python train.py --num_hidden_layers=25 --hidden_size=192 --num_attention_heads=6 --num_key_value_heads=1 --head_dim=32 --intermediate_size=384 --vocab_size=684 --hidden_act="swiglu" --norm="rmsnorm" --norm_place="pre" --norm_eps=1e-05 --positions="rope" --rope_theta=10000.0 --rope_fraction=1.0 --qk_norm=false --attn_scale=0.177 --bias="all" --tie_word_embeddings=true --parallel_block=true --init="normal" --init_std_qkv=0.0408 --init_std_o=0.0506 --init_std_up=0.0584 --init_std_down=0.0584 --optimizer="muon_hyperball" --learning_rate=0.00584 --beta1=0.95 --weight_decay=0.0 --lr_head=0.00555 --max_grad_norm=2.0 --warmup_steps=200 --schedule="wsd" --decay_fraction=1.0 --decay_shape="linear" --final_lr_fraction=0.1 --batch_tokens=32768 --max_seq_len=2048 --doc_mask=true --train_tokens=208300000 --max_steps=6357 --dataset="wikipedia_en"
Each number is 128 + 24 x the weight over its row's rms, rounded and kept within 0 to 255. Layers, rows and columns count from 0. The size above them is the row's rms in percent of the matrix's.

# layer 4 attention query, 192x192, rms 0.0368, rows 0-7, columns 0-191
size [ 84  93  88  81 114  99 103 128]
[[154 102  85 146  90 127 122 137 170 171  95 158 123 133 154 170 110 129 153 173 175 114 131 148 125 116 123 121 142 139 146 135 178 173 106 137 182 111  84 116 128 121 138 109 126 135 105  70  92 121 135  66 129 143 138 138  55 126 113 121 134 100 131 122 134 104  89 144  96 149 116 144 125 101 128 138 141 120 167  96 141 149 114 101 119 153 153 144 135 147 153 145 155 153 118 149 144 141 128 142 136 119 131 114  91 129 145 140 123 130 102 119 106 122 143 137  99 146 126 133 140 100 115  70 145 112 127 124 126 128 163 110 135 141 157 150 147 119 121 165 133 165  71 147 110  57  81 115 164 136 140 112 156 132 159 126 150 142 161 145 147 146 108  97 146 141 108 157 128 148 122  92  98 131 117 115 101 154 137 149 150 181 143 144 115 133 117 128 156  94 105 144]
 [ 97 131 116 118 125 137 134 173 150 161 144 122 145 147 119 109 143 149 124 167 151 130 182 109 134 118 139 121  94  82 147 127 121 136 100 107 135 114 144 160 114 128 134 145 135 148 109 122 125 155 120 153  96  97 130 137 119 136  83  80 133 142 157 151 133 110 136 122 139 119 160 173 121  89  94 104 101 134 115 117 145 142 120 161 117 102 137 136 145 141  75 109 139 144 143 129 111 162 152 114  84 168 139 154 150  64 181 113 115  77 112 131 102  84 138 134 123 135 113 109 130 116 146 122 136 117 108 100 133 185 138  92 126 169 103  94 151 137 154 128 133  69 125 188 145 131 111 148  86 199 159 146 118 123 125 109 121 135 113 120 113 140 124 126 102 150 149 154 136 152  91 157 107 125 130 129  83 146 116 134  92 125 142 138 127 169 155 135 112 116  89 178]
 [119 152 156 107 132  73 153  81 144 140 148 169 117 138 127 151  81 152 125 160 155 108 157 127 147 112 116 131 167 157 142 159 131 121 123 126 106 115 115  71 125 136 123 124 127  95 110  97 130 102  85 108 150 164 105 127 138 130 118 119 131  94 100 130 118 117 137 160 136  98 142 169 120 128 103 135 117 115 146  94 118 132 129 109 114 111 143 140 178 148 161  93 143 124 109 133 153 146  98 148 108  87 141 121  89 109 135  98 142 176 165 110 140 139 196 123 155 115 118 117 185 100 146 134 114 159 124 167  99 140 151 144 109 116 133 121 101 104 155 173 122 124 148 149 138 112  98 126 139 144 123 129 174 105 125 182 111 113 107 104 112 137 133 109 172 154  96 120 128  66  92 141 136 101 133 152 142 101 134 125 205  88 118 131 136 115 107 133 123 123 144 127]
 [124  94  85 130 108 148  89 153 119 137 115 106 148 152 115 120 142 102 156 130 130 130 140 134 153  87 106 131 125 138 109 118 146 160 113 139 148 151 129  82 151 150  83 156 131 113 117 101 146 128 139 149 188 122 102 121 121 138 104  66 160 114 163  92 160 126  88 121 145 161 106 174 160 139 119 150 148 113  64 139 121 101 121 182 104 115 103 128  93 158 116 126 166 136 135 143 131 121 141 128  99 151 116 129 156 105 148 134 102  85 129 115 133 155 128 159 141 171 179 113 158 141 110 133 130 142 105 131 113  75 121 141 137 129 162 118 163  73 103 119 110 186 109 116 125 143 122 116 106 169 108 100 132 104 129 111 141 111 127 163 163 164 137 144 137  78 120 128 150 111 109 119 134 106 161 119  95 119 123 116 111 141 151 128 107 114 153 165 185 123 133 148]
 [141 133 115  86 156  98 133 109 136 146 150 133 117 153 158 130 146 171 139 125 139 126  97 118 133 130 110 108 139 171 124 144 120  77 120 129 154 153 138 162 134 131  97 138 195 157 106 156 110 129  96 110 128 106  71 143  98  93 154  93 127 111 136 167 103 146 127 154 137 115 162 115  78 128 103 135 113 168 140 116 116 116 134 154 145 116 156 121 132 142 170  95 132 120 128 127  96 172 114 112 127  48 133 127  93 137 128 122 137 159 155 149  89 149 108 122 176 105 111 103  73 128 105 173 105 144 119 147 126 101 148 109 103 136 139 174  95 132 182 129 142  98 124  94 128  92 103 115 173  98 135 119 149 141 133 130 120  90 136 122 151 138 145 157 126 131  90 132 111 169 127 114 137 166 103 127 156 140 118  89 148 109 104 143 137 124 118 134  86 127 112 151]
 [160 131 121 136 134 117 105 131 138  87 128 114 163 123 130  90 101 101 117 155 146 132 112 144 118 112 104 127 136  89 121  85 154 147 138 159  97 114 125 139  87 137 152 138 106 111 153 107 152 119 117 136 133 149 172 115 187 175 126 132 111 118 100  45 155 128 100  94 158 121 115 174 155 159 149 111 135 153  70 152 130 112 106 116  95 141 125 125 147 111 130 110 113 107 143 155 112 128 111  99 121 166 124 147 136 159 129 116 116  68  95 118 156 132 113 163 109 162 161 184 153  87 121 154 149 118 134 148 118 107 111 152 158 139 104 147 116 135 123 125 134 122 133 152 140 142 109 172  97 111 143 130 134 128  88 133 127 101  87 150 149 118 122 133 110  97 130  84 130 154 143 138  88 102 157 157  91 103 108 129 141 165 153 157 124 172  82 116 143 129 107 151]
 [166 107 135  88 137 118 137 110 130 102 115 144 103 152 155 131 111 157 146 127 111 107 107 167 146 108 117  84 176 148 134 101 108  80  92 122 144 109 128 115 106 117 125 109 145 131 115 137 150 137 112  99 119 129 136 157  82 123 113 150 169  98 108 139 110 133 174 125 139 126 142  78  81 121 126 130  92 135 105 125  94 125 141 148 127 146 124 131 119 148 135 149 120 165 128 125 162 135 185  83 168  95 137 118  97 132 103 162 191 133 119 119 135 138 131 174 145 159 142 141  94 165 131 126 101 146 132 148 105  98 113 109 131 161 156 176 126 155 152 131 122 114 107  80 103 103 109 134 142  98  64 120 172 119  97 156  99 131 103  98 144 103 137 135  91 120  98 147 137 105 156 151 160 150 130 165 141 107 135 142 120  76 100 144 134 110 142 128 161 169 130 140]
 [ 84 137 165  90 133 100 148  81 134 157 167 158 119 136 140 136 160 158 150 141 110 112 126 109 126 155 104 123 117 172 118 150 128  94 126 135 140 122 141  84 147 147  91 120 117 101 118 106 159 113 118 126 155  95  86 147 129 128 141  96 154 159 116 153 122 146 144 142 123 147 152 122  72 138  79 139  96 121 123  89 143 115 146 158 128 162 122 154 110 184 122 146 153 111 109 151  81 107  96 104 134 126 159  95 138 107 136 105 148 125 185 109 126 118 103 115 158  93 139  78  99 108 147 146 113 138  79 108 143 141 173 126 112  98 141 124 167 142 136 135 104 132  90  77 151 108 145 160 111 122 114 149 135 119 130 135 128 111 115 128 117 184 104 103 170 164 120 119 167 133  96 124 128 144 136 123 167 148 136 101 131 101 105 119 102  98 143 142 132 140  83  96]]